From a checkpoint of a small transformer trained on Wikipedia.
Size: 4 heads of 64, vocabulary 2048.
Architecture: RMSNorm before and after each block, capped logits.
Each number is 500 + 25 x the weight over the matrix's rms, rounded and kept within 0 to 999. Layers, rows and columns count from 0. Numbers have three digits each.

# q: layer 5 attention query, 256x256, rms 0.118, rows 231-255, columns 96-127
# k: layer 5 attention key, 256x256, rms 0.122, rows 231-255, columns 96-127
# v: layer 5 attention value, 256x256, rms 0.149, rows 192-255, columns 96-127
# o: layer 5 attention output (transposed), 256x256, rms 0.254, rows 192-255, columns 96-127
# gate: layer 5 MLP gate, 704x256, rms 0.295, rows 0-60, columns 96-127
# up: layer 5 MLP up, 704x256, rms 0.302, rows 0-60, columns 96-127
# down: layer 5 MLP down (transposed), 704x256, rms 0.276, rows 0-59, columns 96-127
q231:465514526475490524536512503495550537526526509468504480490487514517480479541515474495536473508518
k231:493479493520460494466491508536486467509493503499515502471494509474515492496501503494515453501491
q232:490523482529475536502500528520539492486495510454514508497504505540534502507522492490486455493502
k232:484498495555480495520463492535513481509485518504504481488502525482518521477503511513496475477483
q233:473506472498531499510476483521502474511490475480472490517517460509499524450506526542513487534503
k233:511471492471505472504552446518467487495486513504505468446476486495519526489497521476466483529478
q234:506509494473501536502505519486514478517495513508525534500490484502497501490490482498479469457518
k234:485475514508497499463490500480493502501518507525519473514495562473487509518517493532479518509471
q235:474479502516490534505503477537554494517509490499495545489515480511464533490536516469536508538499
k235:498521519476519508476517513538504526509460493506489517498490468506519524516490514507490533471516
q236:469486532479477486507491501482519495554470477519537523507525516495449491501517529468539519499488
k236:521477502529532487466522503485498495492495535518480458491536545490508503510537486516540472476500
q237:513477499486491528477491472520503511510480476513512479527480490485479509486474533507519488512469
k237:460548516516462495484518478508517507493491466526498537467500509511483523485464499528475471492495
q238:489437489505507546462480501474509455491496464520511535497480487514490503577484484465478477485446
k238:493482492509502487487518493473488495505514505519538477473505533466488438541494478496530457502499
q239:524533484532493454484460492504546522493441502486508471480476492517482502505464447492497448498517
k239:495462535515483482492529495486484509516495496532480470496516496517520479545518513473500493500554
q240:498494478527455515521475531486482502483501459460503505540509490489510526489493470466520480526496
k240:532524524498475508520494512488512501506526462506493475496485520540449539483484501482466546543484
q241:485512482518495493528498493491476529481485482449489514520486511502517503504440456498497503470522
k241:472476485498536482507488517477511465511503522533526503498480480509457493469484486524494498512467
q242:519522520516529509517502513498483522484426521496488537486456528485535516556467459466476460516515
k242:499514529518523513519470496517509518512520465504467507469490464477543530491518517522493511511495
q243:520515504496506519526509544494514478499515490543494532544469510519520450490500494516483457519460
k243:461464546501487500490464524484499488499499526514500481494485524545515500518459492521522452551515
q244:454495511491478475479486510447502475502455470502535524487461508522483553478478552530499500485509
k244:514495523466502487482523471475539538460467492472489478512513480494508485487496499568477501497500
q245:469494513530502499488520519542457467503506498498506528490468503507507495538491494496505506523484
k245:498537476486469488489513508496497467496453505509485492483508482493579507517500477495505488489504
q246:484462439495518493496502470488541517515510487537505495533526511510514494495462526524479508511541
k246:495512500517496480492501506468493528465505530491495508479502491551502498500504489484534475530512
q247:474466470464480476464497502472506517572532524505517508498498547492471485483530508472476544474508
k247:470512503505508524487509511493498497496533495507533496520508491484537506524485507499508468476468
q248:531494498497498490530496497488480486517512497498506523504479479538479476503499451483489496530498
k248:489482512470493517469516501508448547477506490496516498528443481503507510507505478491511557527524
q249:545522519529495493535534519516457500478469496502478527489520531510521471515499465505474467498549
k249:545521501501507507506508474510528564517475487460489531514533509488478487490465486487519496508493
q250:481519471499487459468509550501468513486487509491502496493517513499497462447502476485456518502464
k250:508485484474548545501503528501476493518462475494539466473502508492513541453552529461517497437523
q251:513530455516526501552446488491507521530511549549531529525540470477467537480489538471477502511530
k251:483504494459470477507514507494520480512465505475496472513516454503544514517511455480496473524490
q252:515498486533515516472503521560472513523519541486516509513552520460498509517540479475511509529519
k252:509490497512512520479467521497543493471520529508530534554465491522468521493509497460511479512490
q253:488508526455492491465459454482516577536470489489459487518455485524530499517524548511491529519568
k253:523490511482484464474483514458449495495505497489513491492504481536546489535480468479499512532455
q254:537526548406542542487520466506486519502505491451491493499466529517491503494548461511512501472537
k254:510515514487464511545485539487485489494508490485532492488513471490485484539512548486504488509500
q255:498510483504542522510521492490467504473523487506530508497512486504494459476494498454506497472473
k255:509488501495521486468481504497499474502526541516500496487475502505546480527534520493478582512508
v192:502492479506492480485514467518537503504489528520486487543495461526510508504523490491441503488493
o192:514496474513518536497512492529539507478523536488501497480507513479495503489467520488494497475482
v193:505509479500466495513515526470502535503497544527500486479507459495511485540475509529526523501497
o193:465509496472484511492474480484514513487492510512490516523516500528459506501483501475495521524481
v194:498517497498509474504525505505500497475508505486486484471499487482530498504492507496480486509467
o194:477538520509495502508539504537523530522501488510517527514499506531499467487529507473511515503489
v195:480512482507532519517485499520491503518503540525487522518518462496492513459529505460548486506485
o195:499494547509503490506565465507506475500484508483484484500514510500528509481467485502476513520500
v196:528504437503514467497495511523483523503468494501474517505511532506472466500563527493500462479479
o196:544440520582515519465551489530491478502511494503495474512478475523490520536508498455467498461550
v197:507488487496528488494476508507485513490481504518513497460481519494485527493527515503469485492539
o197:467483468534520541503524458460479503483530466513510504493469501485491539479482457474523497501538
v198:505492476534458516503497494491490490509501526512501512505499533549517519462508470491479476494519
o198:489464467500528551502522442493512475498490468546501475493496480505480494486518552495485517459502
v199:485527497479475513488468476480540482520497481497476469515480533493522496521505491516493499519499
o199:486510501557462494511565483491543531520509497479540494507508494544446506473540541529493459490487
v200:485495487513547501515459506498467487515538480498523514487514478493523500496472521496484505508493
o200:511530485511491522517514496519504457476493475478509503516549500518499468521494450497500528512460
v201:527463473496475473471507519469514506523474506498543505515507495504519510465503503494509515495491
o201:528502510489539571516434527499529472522462494512505485474498495583547484487487448485497469524473
v202:478500481503477501554491518511481498490491515515521489498496514474507526486533500524539490475526
o202:528520536504476517515517516502476513536503483514517496512443468512466513550513483526527556449529
v203:535507525486491497483468498491503497509477513497509507449463462521511510517502488521489504559487
o203:525510532489495435495513524465496556512481545479486521495458488457511527505498473525477520499481
v204:526493514475483490501479515499480500526523525513500480529461484499480512507537495509498449482490
o204:511505526507480552477481489535521507484520490523510501525522495492488515462511496535500510475505
v205:496464507500486504508540520499504510495469516484499470524437490517478494495474493529466513492484
o205:501495490516518475469516504547526544524481527522486510478516494509512509546461527492471487496519
v206:523513489474502469496506466467496501472493503519518513527457448505524492502491524508518515488536
o206:468455499466495444510464502485514472515500498486510522475497532480511481493533492435513525527496
v207:498472473481497519491519486481478471479479491511535488500514507473485495482504525497507528496510
o207:462479499479498570492495488525445483484499530541511528489546504472498485517497514495515508485478
v208:508488450516517547482481490494506503487523491509469524519518486459520491508490524472494501515492
o208:511490485535556497538493574514499502492499486535510530536511555489506504502469484548471517485514
v209:510473503487496498513468491470514538514534460490502480538499548504496500502528492516493528456506
o209:470498457480514508486461483519489527535463494492538503523495525487515511517539522503472538557511
v210:495475476484495465508522542497490490521549508512522504461491508535515514540477479490468571526500
o210:528474501479527525522481530420523521486527482465511490496562463473474475482511495467519497485478
v211:512471478526505491488489522530483501501473504516485473513516489498507503483540508463476455532509
o211:491434532501500502494500544500460501454509484528516496498500528508512508507503528504533510551488
v212:536522483518503489461499531444528497485520458480493523470502511505512493491520494565482508493516
o212:505499504473544464488529511519503439558538480509512514512495508504471501482510473439478464470497
v213:506521503496497478479484510533474432510512541518491474493459537533500480504522509505487508504496
o213:516449519533500547513493508474487523520492521479516504496552444483473473511482446510450513461497
v214:507505553518507498493507503514497497499509470488503511470438542542512485471486497499477483491488
o214:515526536507462499490536504520500523496542575541516485485480499457503482542494512495511499471512
v215:517506506518476499532517540515517486473458503492511502496512496495497437552453491519488475486487
o215:526558538504496535535537482503493515513521478513509526494455534521525467525472486487528498469486
v216:494512472440526519506483516496441519497468503511535508494493480527433541495538469480476514492505
o216:489499516482429504501472508522522515472476542454481469469492497517512486502515495523501482534540
v217:518502490469516513491507512490505523505513512498549521528511497462506472472526528529500483486539
o217:493514504493516494501469510491496474481496484473496461515506520496538525546506528472464517503535
v218:513525488515516478549502484508495522527501515444494479509531465506498498506501501505501521514486
o218:471523521545552452491493497525492474521519473478487524495502503467462478492536512475515527495483
v219:553493531467460520514464512488492511527504522494476513518508486506531510484512491468510489514521
o219:505516468509478483496504506551514484518496468505537521526499496495469501510502503501496520486538
v220:513489487516473508510480542473502504517494471497511533476469480524503487486504508517485515537518
o220:473509469529487474468520481479475452490525467464481498433503498499527548469500451483509505458525
v221:488491500519474483526468528460505513510514469498469500494507521501515492487468490509519529509510
o221:460511506521491491449506511501503448484550505511552521486516504496539526474531512480510507519464
v222:495512509519474488505465483539529482531536479565493489518500499492511492503520503506528497559497
o222:502531449545518523470475566524510491482475503477475490499529499511504477493480512491495526463529
v223:491498531477489509530502483487481510502508530554478487505508520489511487490464507526514461524470
o223:497533531484521508497524485496510497508474487483510515506496569529523547523515479504500478517504
v224:499508515520493466519513470495470511520526513498496498514467515476483536524484480493530551561496
o224:503507449464497490512504467546499488488479491470519503511487460539515570451528536474513502453463
v225:485475508484522488532499539521472499457517459462509467481543493476537485505509495506494496446493
o225:463496507499517539515472523527537520464567476519488454539519502497513441492524487529482533530473
v226:448509510463505501514485494502479510473468473502510514478504509485508529484474526552513507507531
o226:506550516506462518524480538535458500514557516447466498500454505502491486528518516512524531501478
v227:517482479489535487547437551451528500517487511499512529549457489496471458514504516539471510513514
o227:499530506502504446472524514494506502508492478494509524536503448513535519469451504474509515507490
v228:519518496473500499467492519478504511465504483503521520483508507454537499484493487474543541517555
o228:507485524462510468532549494480504499541480506533492510525523485548531508472477480518512453420449
v229:507506493485468469501500521485506527517502473518508517486511472510489504525485499496486494513515
o229:502462512528524498482506489491518454515489510515488527471542482466495521476509539482535505492514
v230:469489484534483545492524497516516493524479527510520500485504503515526558533526497472510540520465
o230:562496510507445470521491449515531522498506565508488501509478500524486521503478489487490463503470
v231:499480519539497506502478486472506473509552513532506506474525484495529488502531465480553506510503
o231:458557512489490504458479492458528507511470494486485523486497478490468510489487482503484511487490
v232:509504480513490502500493468506544512455495481460470499534506514457496541510498499496489548500501
o232:522445533525540487477476530463488526492484493528476485506547518489501461476509486494521494481523
v233:521533518480515466499526502493514496472484500499493545494434497507503551538518503500523468535506
o233:473528502520516472507517503508483509482499511528524506474526494515509503430483551499497490501530
v234:510491496466492494486513483481495490479480494537500551485533498533510484496505493477490476510493
o234:534473485505531470516469503527547450491464565507485509494473524521518423510467474495504494547545
v235:491509455543504498517513480485487504481510483514471471476538500475452485490516500480501492462485
o235:475550495469507483488536486516524480499507499482503564520542494480503509520487513497483449488515
v236:519492481525491492450479525455520502486536483489505484514509505505510486505494521561479508491524
o236:475480462462474537531542484475487521556497505484553519504497463503488480510507496510448505513530
v237:509503509536489502464493493501518516517502465501495494501487532515512508531513492503492521522488
o237:515438555503482481541508499473510475496469467509520518479518482511498537482520506490512509481505
v238:475496490474521510519525464553466507493528494516488520472539524473501529493519520487485505497507
o238:469478570525473511518487493524522519529519550510502493469522482492542512451496524490559490479518
v239:496499484490493512543519495516483500484516521513543488488473454518492512531496484496503515488504
o239:507500477492455455517522449510481515507477563496485491499529487476538522533483501471494503501505
v240:515466499504486508473488502479521493465510520486558516533523500486533484510505494492506485511489
o240:486555519512531502519493445497471492490503527553458509489506519548470530517537531529519502483492
v241:501507475513503511476500503497545478477478487486489502494521503471522479470487493507508509490494
o241:526481534457526484511484522478519516472531488492457488538516518473473486486494527499490505522462
v242:492490508476525528501491507540486531509538525481472536491488532553480523478506502531481475509466
o242:557534487504540494508516509478491520508485510495524517487465456487457527488505532508479506537498
v243:518521514510479510508496501549505489496546531508513470530502504510455537519510492497482525480508
o243:543523490498490493502505506485516549513506460487482481458465545507510478522455487470514512491509
v244:494464558533495501483473520484469451502512476536541469447533505518512516525499516523504476535474
o244:471525512528482515477511445526498506504500519465504484492484501464493507471522491500495482491516
v245:493433518492494500475467503488538512540481470527506507449486525527540468501517501490536518504473
o245:491465465444518550490517481450456485494516457523512532514527499541503519491486539553500492496470
v246:518485534476539546515489499486493449493483498508508485477488532482528488486556515470494512490521
o246:480487479521479501481533525548511504491476495429485493531507478475454525510481492512491469490490
v247:510447503511513488504507480476496517516502511508496505501511487478488484521491500524479465486487
o247:504537487515508530513520458510520519515500490505527483534516476489484501467512513525502484521476
v248:506497529497467497461509490490496458491474509529569478520476535518462476513500485529477524494502
o248:485468535488495522517507458490510485542508551492474458510530505508477530494470503512479504488520
v249:476530484508496487506533481474513506474482500468510473498464499480502486504480477513437526507530
o249:496524497494457481486486491515469516489502541505494514531512510510527483527481527529504525482506
v250:493492468511494503523475484485517502481492452497484512491513498530538504501476470522485477517500
o250:514507520467484494482486516495510498543508463495522505489498478481454483515439503513492511485527
v251:486497511498506534505493498503541494507507474504504480485480467483493525530522498476486481470510
o251:508461506501488513551506524515521540454519510512466507518523496487483479494521503522473511521490
v252:502522516485494520507525509515475511442480546483475468478504492493469465528508501463512432483490
o252:513516469553540551525524504513502534437489531474505516504481537528468454473449574507521494553550
v253:521450468493488497505478515493518491522520478472498495515493525543455510509511519552465504478504
o253:472480496472548504491492488492508485514503499445498479511460489491474487462489492510507503465515
v254:507481484538513515522494470490493506508485465538490474486514518506531522493460488476517494476524
o254:501538519540480525501502552520517460500537465486492478512482504511522534498507495485507479550493
v255:511492514487498540506468458517475510530529504506495489490507497472494463463523503498492498486522
o255:493496516510494481509512510528521522520541488485545473472486547487461534545508496526535486520502
gate0:541503553522560514494527501474551498513469503509489496514513470535492495495485488485487506522512
up0:494490485493484508472470465518486488507478463517521504482507499508464471475527531513517478490488
down0:501516492490495493510531516489508499477523523519542505485533513510498521522511531492520477478523
gate1:521482496511502487492538493485518503487515529527505542501501483499499469511502482505465483473479
up1:488486526480538508506526494467509511480495524505517520481480540476520464502499478483486478472511
down1:532518511481498496496521469508494494516500534502491495467480516510521493484462486505539451534499
gate2:496497504523452505496480514470455495511499486495507509514530505518486512508485430519542527529456
up2:530524484474487523469479526514492514471480517500497524469522535512477487489519535517540497510500
down2:508529458511490486484514522473488489490459502483468498479528496474483513481501514514488477514473
gate3:510416509457457486478530578488508526519497541520553465433458476489486481494576493524441477478496
up3:527492488513502509476492502517507496541507498508538441503428477466535501498532504493472472470468
down3:475549498559513518534474436496487486489511481477492523507577502483507501534460489474545526487485
gate4:507482476502482514522486518529512484495516495473509520485502488510511483507523492496539495484519
up4:490485541487476472529411539531490490468499468494480493499543493460535457516525495470495518489509
down4:557524491513438530513500511457474538477502479483457514535508457528510498480503483516538473520503
gate5:495536500489481482467512478468559499517503522526502525524509512477459510499489481487500460463524
up5:502519507508514497497456463464540501515471516482501514462482485502519520470487428498532454480477
down5:528505536497508510503555492490482486518488499499445500522514490507512473495499541521488495483480
gate6:486505478495535515519445519528475475455508457490507499529505462467524493446537449476496506506499
up6:476488511501495507546521491513494485470486521488526515479506514480484521525501482507541491456501
down6:521536513504491455484492485457497446485467547553497504484487531504431511536466505504527498487501
gate7:523553503540534491479508476545483475506447504469503550494532467515522522497515507486490489465501
up7:478501514485481496473505542453470517486460462501508531531510512524470502488494493467509454511511
down7:493549497532514494479455505485505507507538519520480502509467484480490496535515514510466468473508
gate8:441522502499499480512531573540547468486504497522516529463472501511461539496444491487505454531456
up8:491524501501532502466508459506450504469484536483499483471503531465485485519485500467467487501494
down8:535502525514537524504492527492504537503524504495501484546453497535505496492542486512462487488477
gate9:536487476467486481514497486510491488552513491462493525476512540515489495528505497438494553467512
up9:487477494506498527527444525528522524519511491518512479532464530522527491540457492534577511516461
down9:531455526498460525483482502515487478490533516514508512533462541516492482515493463539512492497484
gate10:491487501469504448496468475501501492459555471481447514473496503480511483466473498502502483512499
up10:454519485518499489502495519475488503532461540490478481500502492519480491551529500498511467503526
down10:503463520506480479519517456532496493496480462489491505479527496493502498508525472510475496476480
gate11:510499501443510482468487503536519528477513522481508532483485481518469470505472527539522483480482
up11:505511493482504468510558465502529528515539507483498540517471506472453496489488533496517479501496
down11:526531448487512501509446491486512493543454500538518445505504516516496464511480516482498549464515
gate12:509473520482460558485497508481464553495521505482512515507487533474573476496492443504500558479497
up12:457446467533503537502498523473526444513487529481475545511508464510499495488521465516477503466490
down12:493537489490524506413531472545481526535552521533492515536509527527525477534469526553496509480502
gate13:474493455500541514501527520502472499480535487483522482521505524500512475522478485510509497495505
up13:511467520493496448471464498530494503517535528550467490506522460509495494478478523469481482495417
down13:512491500479489502486502504473478524501526554459525480505502499476508491482499506483504522506510
gate14:469498534553505483488523528483483464469518512484509497489505515522464499516538498474534518522473
up14:491477509508464545474520524481485529491528499418489528498530464511456519491517506532511465466477
down14:482515506504513508482496486528525482466496503502499502486488524500489480494518520471478527453497
gate15:502471481511480512514445503507537493489508465452472503502528551524508534468509485515516505485515
up15:497463565428506513467504498505470490489480451511495487482506503485477529524487508538520487529516
down15:478525519451461511487493529528495492501565490491485523493474527514497499484508472457532505495514
gate16:517479437463514507453519509502481463486455513497466543544541504499532515515491512508468468504549
up16:503467472517477491515556583504474492479474526482496515527506531528532484452466520518525464516488
down16:483494513556536460523508503508488509508505495439511498480483467501537506536501501513526457507543
gate17:488514537506514496468493523496532502460508499490492485496529510511490531534489490466503514514486
up17:513505492512486505504503501519487557533513476477486515520490533446502520479469469496470488487435
down17:508473490461494496509511523549537547487450500488473476491501493457505496507503501536445519468518
gate18:528499475485526460519534508495556501499489527489526492492487504489486521506507511506489526518490
up18:473512491482527474528522546505557490494506526515529520531477512457477459500474536499491510485490
down18:477492517533489480531487506555468529491494482478535505528546522528525507490505480513492470508500
gate19:513505531503479483505505512511489499501495545474540522537478467517429507499526507459496489479511
up19:525500510478502466473541487495527527477523440526501463525514492517464475481524493503491502453537
down19:485533474489531493552543536523533533542507537517497526460476512503495500499531471552516508488497
gate20:475514503456446500523487495523524475492509491454493506490464510498541457529482482537558506473466
up20:506508527513514499495554530519445465515482542507505510535469547462460495499462523497499445492503
down20:458531510533502513480453507520475505477510473498487520499522524546485475488553506493519491512466
gate21:476495500497477533465483491493469531471499527468548540562506510487522497473498465535467521529497
up21:499531480514517479492466481518511491456507460502513507545514517491544524555451502574502443515461
down21:501462538482487474464451478468477441562525504492510500472477519498492531473479547459472496500494
gate22:497524484495501504496528504468541467509474430514538503486470465518550478527521459493533486548513
up22:482495456524450483527504512485513508489481517447541490482520527506490521460490561494502509483548
down22:459504502490506477516511520498478512477518524512502471501478457506505521514517490497528480495469
gate23:512526505499530455482469529493462497463547478516483492504486478512464518498472541505485500494527
up23:520477495512489518439545516489522479456494513484440501508479515510465502496486490513514484501516
down23:507501510517534453466511469473502485507503512500496508495508489480508520467470490473464448456519
gate24:476475513518480497502537523474497494528525462526517475584550497501493503511524483469532493579456
up24:493493440497442498476559546435501510482506530511534478480498517488520500500530497506465460502503
down24:493463500553465518509502502446515512509524556527442536534513505484494533531501537488472481512511
gate25:523517521478520500516481487497508454507487521493493477494556458463524451533480464461467487484477
up25:478528519499468523471501481527503470466482484529508549484517516498520521493509520537494493504527
down25:519491491503475465481494516530510534508553497514508488460448486518468482510569507475501522541525
gate26:492479491470517502503489497514521481542482523538489532519511509489533535439468502517475488498529
up26:492501506485536467482490494503509535526476524527525483530524478473532516524527530585516514517515
down26:474496467475492485482538487490487548518493512463510531511470504495509498516517456485442505521443
gate27:498562436423502479448468550532465505487529518493518554489497490484492526468503470510549569512518
up27:548495473497563480460471485444516502502485451485536525478466486528458470540520504534519546496522
down27:519462473480478520482468513516508493504507510488516538467493480502486479498468477473504502512548
gate28:467469495508487485492469474499474514488551476484475517511525562513510497498512483506472512500507
up28:508476492470499516487520489494519545498501533544565567512466519530524537493526503517520489523503
down28:513517472519490511477478482473508508499514487521491511497549507493490509494490529476507534479475
gate29:508508545542493531546528508451485468466488543466529525526547543532518505513473518487513496501533
up29:472503522516508492481476496483474502525514496480504490477491517463499548542486534512508507519477
down29:503446521503488482531497503505510522490498547500502496542475492490476480505540528539524500505490
gate30:442478496519541495487530533482481535498514485494493477510494471467517517476478531526461501498496
up30:497508519505519450493528512488530507469511481499550499442466489484507517509499465477502506509524
down30:538443469491477489491499537484475506515462493494525544485508506512490471529473457522519511523544
gate31:469505462450533534448527489487508533466533547464474507499519542529494554501485523501445516495509
up31:533538538488496491504511471498502511558451478500489480518537494494467488480531490496456520484478
down31:515518497532524504510502521456487469490476496496471516480492503510512493491569508484527516503499
gate32:529505503515545544551531477454468496522525531495491506475566505516530515470534496522495490457510
up32:536532492487520485502520485500521475494506485469496496548560491514530472494497494507483531473502
down32:445495540494447515527500521489469544509488475503513470503481496485498512524507488466475503524510
gate33:510494486495541495519504508520480503490500461524511510513513515501471441520507478512480537483473
up33:475485499497523523506476483471548479478523516505471521521486490499462511524455532511484510533495
down33:468478487530483485476488517488498494509482468504498489488483463481483494514521511476512554503519
gate34:512512532505507514489475493506522429499486558479509518447489481488470522477510522468487538494447
up34:491494526464533517432495509484540515460500495506488502543545505538465476477458492480500493528541
down34:546504526509511492533516489484505490482511457449513532500533462475450494492492453520539506477467
gate35:465479511500462479454474478517525458494484527500518513512460509501516502487493511521495528549457
up35:489514495511503418482497489492485497490502537505492474475520525518527479489513525532501507470468
down35:525521471497506470466552484499554537496468455516504494491528482495502517501519466505528559509499
gate36:484492430520538479467484525530482514506508451501493427504475492565516478483525447489476511501531
up36:502517424499479498493499477497491520508498499529474469474500492508533511494473466448511535464528
down36:419482514466461522530548449501472549468517481489488521554482503516560478502480500477479534507486
gate37:464510511520470530483487516546495544490486481457508477492480511486479517463476494491533458455496
up37:492525489505538455505505517486489498517522503522505488473514477462514507515544512498527474506481
down37:502480523512485529525514473509519474509502458527446537502548503513512518513510467484448530516454
gate38:498451479472480503503485512496515538493507509520505496473516499495499490509490508514528475513541
up38:497498494519532497493492552506496504517505484485481482554500524513483530495488512489493534533525
down38:501498470508468506508520518492455507517475524482507474478535482516483481478498495508540453486462
gate39:535460493516527499475518483449498470497492468513499475514539513471534518474531556518483496499463
up39:491483526501502501509533498477536452519485489492503508500483495499528511461511513500501465473487
down39:510464511546521484526480482506512519436502480458508482516521564523475480538516521503500487528498
gate40:514483501475480502500462509457479471493501529511497543485496508493540510523525546504508525515497
up40:526539474481511509510453508530522548487486496531506510500504520534464517514441488511530492484472
down40:442500477493500525484540522492509500486488509496480492490492468493474480500510474516514507452447
gate41:491518438438505482497486504473521527518490502494495489471475514480506503549493462508528580504526
up41:451496472470468521499557514530492541477512517471514491492533500501492481503495492506518496511529
down41:503533528484489490476522477463506483516460501486495491485471524530453535496507488528482480481480
gate42:458500529504516487481478517497486501466488496519518520460514489488496491502503522495504470497494
up42:486484483450474468557498470498520494528457466474478469506524492501510463526519527457484451566477
down42:525476487518504552499492445506524486495489532493539526470519543523523476476490519535477537502507
gate43:496511524479514505507487537505488462489490497535476516529516513476559516509510472526468470545511
up43:525517510516499467479497504473494501567482537485495513493471550496455515492465542516517526492474
down43:520490501491536502509496535519477470522516509506487521499455488454539521532503516503476466464483
gate44:483509521498488504475507495506487476503584502490501534518480471499472482540496518462473561453520
up44:529512463500484467524498513484533505504534484512509488548467538507490469446474473543490516516516
down44:514507476483450499544479525474512510504492485503488468511541517513526529509454448527503508464546
gate45:499474517536545517492477474511496480488499480463531513498523473505521501484526494508497497503509
up45:495494498434510524476480491479475447525468512484536473490477471485507480501543500486483502467494
down45:487475511528531494519496504485521480497537477461459475464509510464489537493449532511535477455489
gate46:477498491486545524539507544500534504501557514499503516534500522480519517494511483484500484497455
up46:497538522505501503502521524515480487514497505491521460473551546447513471480542509504507517505515
down46:513443489497488462479515531517489506520533544502516474487489492563451488552496504519524509517494
gate47:504474520452480570449461455514524496510532510467476533497528506531511509472488493505544516534496
up47:499515496494447517479503480512540517457512476500501526482464491504483498517501507498532508470549
down47:520528507495558537534515500495485489516509520459489485503505553489476492471481466472497545503454
gate48:520506513468527489467515495538514523496479476479535466513512530513458466503502481503484499512507
up48:506536496574476477471469479512503460548530488483495503490479501487500506521497500504503566507500
down48:537481475511508482497512509520474574499561489510502532516504447546499498510495523511490471494451
gate49:557484478486522442522523483448504515470524479488495510543464529470502534490523506525509523480469
up49:443485475498517519501492482496467445486501500496515475499520483471473452531480536545537489543494
down49:503518496581479489479535554517478512449495480494511488496500550486489510478487464520458493476471
gate50:522488521480522528507491524518488513500515554544461546475445479504527512492555504470507468512509
up50:471490450460520510469500477527482483501489492503502521451511514475533522532545534511455457486551
down50:512535491511477480503523462503496528500501506469469511541518473479498473505458457474506490542481
gate51:484560518475504526513497454481502473484520475521480475468449495473511509478483506482478492501519
up51:447529516488489477532518480491497512503486470534480485528499478558493497504497490476507500488475
down51:504508481482466485484517481487493537496500504524484518496509472501492526492553519473513497491530
gate52:512499495516481519476493474481484502476511491496491446486506507500526491493503520454486540496500
up52:513519464501501504496507524427510521489524514455523481496506499478548510482521512500488519476483
down52:522508494500487518508490468517486459509528532512481472505478468551467492532510481488520481502494
gate53:521531462519505451483494498510503494523517545476512504497487453487455544463507493515538515496496
up53:540533447459462499531488529501472496470513514526520510532515460465484504505528464499513508522507
down53:511506509495486509501466532467522458538539542516506499503485487492521504481472529479491510551502
gate54:541500513523525505526500504479495550496557503516524504493455520522465486452535509490462483504487
up54:505512476497484503514528465520509515479506454438494504503490484512518575484493506527521474472509
down54:470477502439496483512463502503490471489448503551484521478504491464517442540474484495504528495468
gate55:493576486506530476506498531498513510512494488465489483495479475472507496459515503486525529475487
up55:494472472473524515509507494513496498468508502502492492507495491535497509494441556486492525504513
down55:518507489538481520492509507476464472490497466504489507491475516449461478526468485505530496494482
gate56:511537489477461472472463530530567466509471510538499503497518529465443510541527482526532480514495
up56:512490521489498502507518474549499488512484513513462508463538506539556503481493467526524516512529
down56:490527491497508487486529505501512476495489516541486487509481502439499508485514487497491550513491
gate57:518491501517535484466469502491577512488493476527502514453508476516488478466500500522478515506493
up57:557538551492499497492481558532535498530456486538483502502539466457499473526480485497493520482498
down57:473514455467520481538515449481507478513513533514501515510478525509467499492513501496506521526486
gate58:505486498452493558466495486495493517489516514463493507451487512495484503482541484533484527500500
up58:520516466469526497482479501515549482469502506474494465468510471548482464459472518492506475482508
down58:499459489490494502483500505514498524459500507482448567557443468490506527503527555501478512488482
gate59:502514522518488506510506511523536476506487520498478492452484510502513478507464488511497493485429
up59:462461525485500487508517501474510460488521407559505486564494521495521482510514475514473492509530
down59:497506475500498504466501520508511473492514518473482497462496512498508495474500504507500523508483
gate60:494475475486505500456474478466479510480463516520546471496468497485559501470499481506503543512445
up60:525557484476490476491507496509472505509469503500530468485469532488487534505533491514558522499485